python train.py --num_hidden_layers=12 --hidden_size=128 --num_attention_heads=2 --num_key_value_heads=2 --head_dim=64 --intermediate_size=448 --vocab_size=1809 --hidden_act="gelu" --norm="layernorm" --norm_place="pre" --norm_eps=1e-05 --positions="alibi" --qk_norm=false --attn_scale=0.125 --bias="all" --tie_word_embeddings=false --parallel_block=false --init="normal" --init_std_qkv=0.024 --init_std_o=0.0049 --init_std_up=0.024 --init_std_down=0.0049 --optimizer="muon" --learning_rate=0.00908 --lr_mult_o=1.5 --lr_mult_down=2.0 --beta1=0.93 --lr_head=0.00634 --warmup_steps=200 --schedule="wsd" --decay_fraction=0.411 --decay_shape="linear" --final_lr_fraction=0.02 --batch_tokens=[8192, 16384] --max_seq_len=512 --doc_mask=false --train_tokens=137800000 --max_steps=11641 --dataset="wikipedia_en"
Each number is 500 + 40 x the weight over the matrix's rms, rounded and kept within 0 to 999. Layers, rows and columns count from 0. Numbers have three digits each.

# up: layer 8 MLP up, 448x128, rms 0.335, rows 156-202, columns 64-127
# down: layer 8 MLP down (transposed), 448x128, rms 0.366, rows 156-201, columns 64-127
up156:532538446476550566522436470515518489508518494542522508466539510590517509458534573422453467535535531383443395412502473541495571538617511451481518459580587478506510529445438546535526521483436536
down156:482500573486510487503468502512515458582430507467489504535455485539501500478461502602492590555512469414496449487434538586449513456512452532616549493565535340445527531623462544551539445529497543
up157:505496475543475460486501524527573444466501512542495526467479519507480480552504511512513556563445510467452583551552523472496468508562535497514540573563481452471459532504535395530504524479549494
down157:470490508506510578509507579456484530506434462505550552520529508453585488549518473528488476481542459584554444496418514499504485440480452560505506464489541509527477480563581505469606430475494527
up158:544448524538531537550507451455557585497443427440453497528497484548474495470555475526438532502560446447516493410502552539530563510493480461507524436495526509515436414427488544527471564506483482
down158:462623496576497527541426472489520545502542509545499558487546547497568492538454533490538489471421534497469513513499457479494471495522405568558508438489477502498483581531463512530545461455476460
up159:542508447527558501481474516572524496560513487545478489536560442488496489523487482499489484544488456462513505464542489514510521483436471572572556481464486538503484500506496486487540443424482544
down159:545459515586483467474498471450477527505451532526465461523463466421511514534518496490500527493506438479502521560557533558511500476509501507452512534503454537508547506472494468419507487508551511
up160:542513433595470464519573493502542533442573436554513609499523493490504512495518451439417471527531489567473464471479454492520511476440617472521492462518455502458511499474504572481426528470430521
down160:445473443571530483477501534558605522429439448500425554535609476508540540570512435463477377508454540455533426497496565505512586483494521451489540514518462565475527480488521478489463477520472445
up161:462483486553489534523434550532491534547443446513569383435510538549575541508491469494532401442461492464445495538425518530527528460530516508541462509495523514479492500492483510598475584453536503
down161:460454506482429522469567512440455494518443550522536554413485533503449453483559469486466482541492547459506488561570500542452505523528584469518460458532470490528494478520521544372556509470465465
up162:501563563514541468513400476525471481526487525532507478434463522501504580445544470459467523503506401546517508515469530521522514561536481524559499440497528543529466532548492549515488559467515490
down162:489460476531450525485477516462485500559458533497462517463437551524581457524555576445536504509538496518465382524414502472570438557530574464498437614480514558530527480536463453498468467512462477
up163:457471530489512465506535472509566446507497515522502493466503480500454531591523478503495441445478532546471452455514470511519502406492480507481490447455469501478502549496485526498558523536490451
down163:477470500498430505538445542501462508496497493444494500503508536453381533427454527499477514545494523447473484552452505521541478515476566457495494548496544513519524488489491500529502470493540511
up164:541454519501530479453522519495489485456491498530459521456505564469654516474570491485477477492479447530465487479498445520472546488473509505487508475503474518528540537475483472475542521550471537
down164:448502451439511514476524459484577531534483498496508524481579485501739503490478489513509538537503567507497431538522489490497471425482473561486481504505462510496446505501523553562508468471506512
up165:500476545447473509516523546573382442512434529467554412506570559559530521546511477465504561529481478467485493464599511561447547434462494481534477514504575495557415506436373465519550514488542598
down165:527487493507483516556578517455498547494563504495471486439476486466493566480566526570494571473499572489385456486485524486479451465521509417477573524523528481537518538508432559436478443575402503
up166:481492521474475448548488522462508480526456488405534459503417459482457453487453581498515473494484486464512557567543460527502535554469514487483494440485574447478456409465544554568518499497513452
down166:498487532514541574618547541502469440557467466490484512472524511477552465472483497600479437454440461603519461515498462467506550521528407545505500510522500505482495537492456462457473475558482495
up167:457463519486537493531485520513571480514453495482481470481469477467511481477457457431476514467544531575477525512497502514573566504480525556516455450473501500457465547506470592526482424521504540
down167:535534472579534468547468443496484420450441565475552505485502528507552448460493539483536508569501465506500534545510496513523471540536475459497471481471508480527429544455451526512500488477493537
up168:498488484528490512489505511449508492555509487547503473546477528501506454506510501467446460556424474522560569531530520487511504443474510506467491462475562551505534471459485469422536493527453508
down168:511510498515505505456506492547512503467511504464454494464530486477382552495477488465517497477511478535484539451512476501510508536526518481541523513497469511449473549492518523534476487484516504
up169:510487570504532487543524514467438488514446446530502456473469512417557532491448462502453542470516511510482513589440561573516513515454480468520561528583528512489489528450460490537504546458469569
down169:524466490513523460470524544475491495466523457492470533443532531509502533466528511468524514506554530452422430491438526476541463477508520484574571528508467451494536464468526476502476525509531531
up170:506520540470453495526531483550494520482449542556423499485491456509540468556483440497506458497456565511452437530510506506534522497485588519489520510445487500479496595484518497496488559502471539
down170:541509470503491512483467485477508529501512482460506537511511519465365484461535527473535453464479490527510566499493481522466514502534490505507513523530521520506500527492535546513500458466541466
up171:497487483428537448515545569532519550456468517473464479382398480495503488412498428535516518448482474597469459506475500433570497512517529498422530451525439526517522560484578441508588540508532467
down171:504499547529490539524509548438478381562520457463550552560442368435524447486527500457505571589437475588440524451514429588527495493478491557527449524509505438519525499560521500483500400592441504
up172:517498429465580482516440518507530544453541534487484468462505525461478525453513425567513439525525466527472496469429418426530549495406500536466443523436497527483552528492494497490549526464493477
down172:510499451476535516504508483503497519574506520502480547517505542522416467482493506462509529469546558471539547489554561555482473498522524528515558467516534493492452495425473529485434535551490522
up173:475510475484511503474478567483472475496436481494492485536474525487610432428541495486490508513526483506551425539507517499500515458429436470496465571511476482517476498493470479407507517477532541
down173:544498467509474486513512452451515565504555539495514493474562469514743476532497498477523519518510518426488505461470443492492524442515540484452476473487505494538526481449432501505488468488469517
up174:498506492482544532471480507539473521471465521506492557516523498523451448471470446560417531504465483484417539506598429538526485410503541533442514554514481489545441424524492517534559539468528528
down174:546541457476433550505557514483432495511507476473548417497496451468512527510505512449579536449496524517522543590464541535480508540514572466521569502535508521490539547441415517491528537460562522
up175:515462517477431516532481469520536524507505550469504522490478540474532473501484448479522464526480506513467446577498543512502505498516483508580558571535523497462502540471466490493536465531438503
down175:506520514546457570453489503462568491466487469548534480506495611452490475500479399434492524478521491456479510571525480473544472508530422560468511501521515538448498561542539435495449468498536469
up176:509444474546510530543443545533520505544497416572498495591535501549491392451535431444497422469418478490502547462493481460523519498497594470509466599487504662462512513481481528448459563534484450
down176:571467427455526501552531450513518579512495418600454448507502544549516611410488518487523496472461465502448524539458490448469526457577498521496485473533440464390468495576584481514556566533489556
up177:533511486443595513524498484550551537622507532541537449513405531476466550572461467446497518496519450451479397509465525534431423496502452493500523478547422486497508566509493500441517568530427514
down177:460499513440558564615517490419472402457499435495457505549510498601482393477558523464477518512463547586612539515554499520464499499482541550542422496558525590492510509452450565440474560465528435
up178:503465511473499503560459504469544488410507496505433415484514492568493460550522503503539497515447490524470494474504507534452480552490529499552539537515506477431482525490530445527500525533492510
down178:463504518505467481451497450505537468461508453508498468568490438536480514474474549520516429459472473571595485478501492514453528509496432500556603580520563507551617506476545489464474515530491480
up179:562564461471506516449508483477526482523444498539512475488476522434486519499488442498481546496545536482522497502499497520512511488492481503516498506483556512507497502526530575527471463438496547
down179:468517529483487478458475447511441475509485504461499558504451531542421545529509481482533430501471460497506513486470478558515531511529478549501471519500478527513508534537485567520479514482465493
up180:505501557581524501481520554498545472513534481491393526460456447470468490530537525524527550522445446469434427581537551416455547537459508495532501514480452577460493500502577473525515515502544478
down180:509516489490517448502482481535492457456486520505558462513500516488528429499456509516543461480443560481547554466502505603472492402471531455590470494544471419467437475539464514453466552515477515
up181:554514436502474558547518493517479528452475507567470538426576578473474487481449535516519479466496500478513488497447465508494473559483539452440542497512381435520443531506478491566531515515472457
down181:507511453477520450465452498497471500514490481431502514486457486548526514528469556407476461512556473526522513552568511503470467420549545495539430475552562526422482548527499506469504487463567506
up182:509513511448491399517488513479547508529463482475500527445456567503517475532554480454466453484491513502525456500511558541547519454528449486439563501545536470474474464460577504560524500446462460
down182:431514409476520549440485531481489453491525472527538497546513412518510558426531473490566502520499564437480415443457424546504497505533509500455500555466519434511549468512480556466516524453532503
up183:481434523458569492508463486529460497485443426554481463460549438487511480503531517562442477557528492490518472515466466473475489453495496448541485561500465515502524513491501479475501489532530432
down183:414469487593530497481525502482470493523533534526469553509496496537424538543569441469504508482513471469554459463479512486573493527482485587493600440501443577468549558521520477493498520511522508
up184:488468518493551549496576510535497533561506530470531452521489506509589410494436454556523451532500469448521534482494488533411486537466538499541527447528507492503504517481511504508429541548464549
down184:471466497503424500449506512468512495482456502472461485477522443486460486497433496500500444482491568537480524463509483480518503441526507521498530468452491466511478486536583517500562486483450430
up185:538532523427633489479473509582491559547514565479470515542400555457488465488523488548499529426491545574455485529468511518404504485520476415430546509539412453462439507509561442422520521423489565
down185:460432521565478528448495548502557511518476479468486543544459542540413482487437515413521481533488492574566498484541468475584517533527559437413521583475518505427486492533513532470568437570524498
up186:516583536498505520575554519554518548500451529496527472452546561437505496499547473447555499407482448531531494452485533487543440457519563498553458492524472494506538459421510563490457512493477462
down186:487451550581460510458474519515515421515518501402535459457523507557515480499520537500490478544520490549450492533484474438499448544448484558472504540497528460530430437540460501471538498516490503
up187:515545525496480497476525414457496501524474549509468543473488478507582477497474420458464495474522434470520529526473550525501514482457499498466487501556499507557556462487491544522556496494479507
down187:460556472492502441484508491528523559450510534495480521463477502526440516489533549544533452457471572525513516518501463470449528521506495525531473455524437492466573475513521540545510477497500522
up188:544476502495507478537583465505475523497463494494472506458488513498526509448510440533468479529547459507490492446538484462489542387529515484477448537453490476437459523450481534475522512508516521
down188:464459474483479524467482538517520482499565478502465509496510514541482500501460523467526541491453509531521511482455502524454523530511520479573483503555548525513456477428515501490487469526498440
up189:458530537501487493538462571532553487507559497496521513478456469521480480521554502541513529525439452486534529496476488485568474455417453587505474510493544495523510510438495558496545519484406484
down189:484508523471544483513482589521462473529486550479521542509458513513310499534512518467461484463523511503472434575505518463499494526556443556533529443503532500503496529505495506460511477474527488
up190:554452483426465529556578525531472426542551425446485521476540470499524519471531461476478530454584501519588595573517507507481512465489504486510496376514526588519466398470437549534493466443493454
down190:449498495610494430471532448513590498499418557527508513507540512490553511523443480502458509514480486487527499525511479499439568484486535491419498500508515459540526474438523563533465524526486520
up191:506503475479512500468516497559509494491535474496451491485537432538523546530493494513524542511511433502491504476525530514481511470529504525517461467441501506469521490502492526465509462485448505
down191:487487538535500527567484430464506480501461425475529527515549430437422513533492531578535478469532464521481502569504475494484453499524531478524474489497495489525536511454519505510550502492523424
up192:508513445489537446452526510468523529525547478473492512481489446504449509513491498534494542428503443497448495564423532570391526519512410525474451519476540535557512528483484483482517475457467493
down192:501559493450488555452539419490539472538512465561480475459448470549589611499444549452506548516460536503548498561480439488495485507478552463451469487598504453489420547534549538536570472499419449
up193:552474451489549475480557584506500529457486497492504368478462525421544497469493525512520470532580470457489484458493512523491523556513559475495517488534505499457512550465495495446494487456532476
down193:497485477501485518496441488455565552526455515545497559525492512519449494529451494430444460432473484506547482513534509509471532496479480506523535510488536508486490473538527528508512476510520516
up194:573474456504397532528450518523517532469457501533528565469474497510487534480474493477466517510518471484436506525527478587415469513514503500540502456564531432533537478544481443443540598530462495
down194:458509532486525467395520449507516447440541474552449530540513391467499533544551500530510479499504534415537498523470466464577526503441498517491551523453471505524497560489448518537498504512522509
up195:434456483448516421523522515556629541465509554517468526536508466466540441552623493512434424523419466465421513419458525540595445460519433462525493524452548560524495443439461505555540516555470609
down195:513487527464506504495543505593545505543472449581458462569561488453442475492469549478487438542496453546515443418498517475469518533498475559465606586498500496441476493401489440507542547443509510
up196:510427441534491465496481523405536518498468510556535498520463475484536520439507451446495504487529576543483509420479469509524555498480645568561512536546549513520532510473492486418538523449543526
down196:489551494472549493476516474566500491517522463549471541550582457519438511481468480577580476520541484612501583553471475486510556495436487487535499537463487502498530495533447540476455513498552481
up197:498495460495516510496477542503560543523439540504535536488548442566477504414511441528540435543507512596461545484426512514497473500515500441563556482472514529469492521439522610506556456490463502
down197:512518502426448501535502561461465343498539484490521554517534449568449457446522532517595461507411526494508473545507487523549482441511518523490540517470494485500451479492531444496474527469520467
up198:522514484455465485474512479480565518465514384552446441514448459462475442538513454515547631467442489484487538457509514513472536537435481557538545468520511550590542527507604457536526454558568489
down198:397496494462504524477475560517506505553444533426452424512521532475477540476493525559418427496546485512575535531480514486520500485545509538540545467453524533422539481542584533469518580495523466
up199:483422508472517514527399551593598434431512572503489445470469543551547518435615503519588472485458541491432490440445467577529482525504517418535470566551536456496480467465503477490519572530607521
down199:599492511469440484431519481434525481522549454593421503504465474462582503529530533476540508519436551491561485474497562471409466459473578567500469482474532513567445501511417512426555459488462531
up200:478511528514541580491459486525456501533421517509483469478527490474499480523516477562447462439503520519480525477537532548461520476489494511456517506467501476522490461492496503436501475597475509
down200:447461480549456463490477469478493445523487472487521439460544480496420503543479475478512462481483557467495484534485524491523496525459498486483557457553484502494513554470511467521519518488503503
up201:525447467430562479467479524506548493498523513497561401491492436502556541454450479549481577516509400523442487455527493550499470540439538475565506513450479486523498452508496509484480577490474512
down201:528533426533480514455461576484428459451547531407473529513519453513496448516514544513499482440525538526545607469495476512484485502457475475503512483482478443536431534460562481541406477529526521
up202:521445514436518521518499528492478528476557497536474488435475457472486538572472549528535561494472494449520506465458520480514527525471516496511492532484536471537488501500519492543484466436489477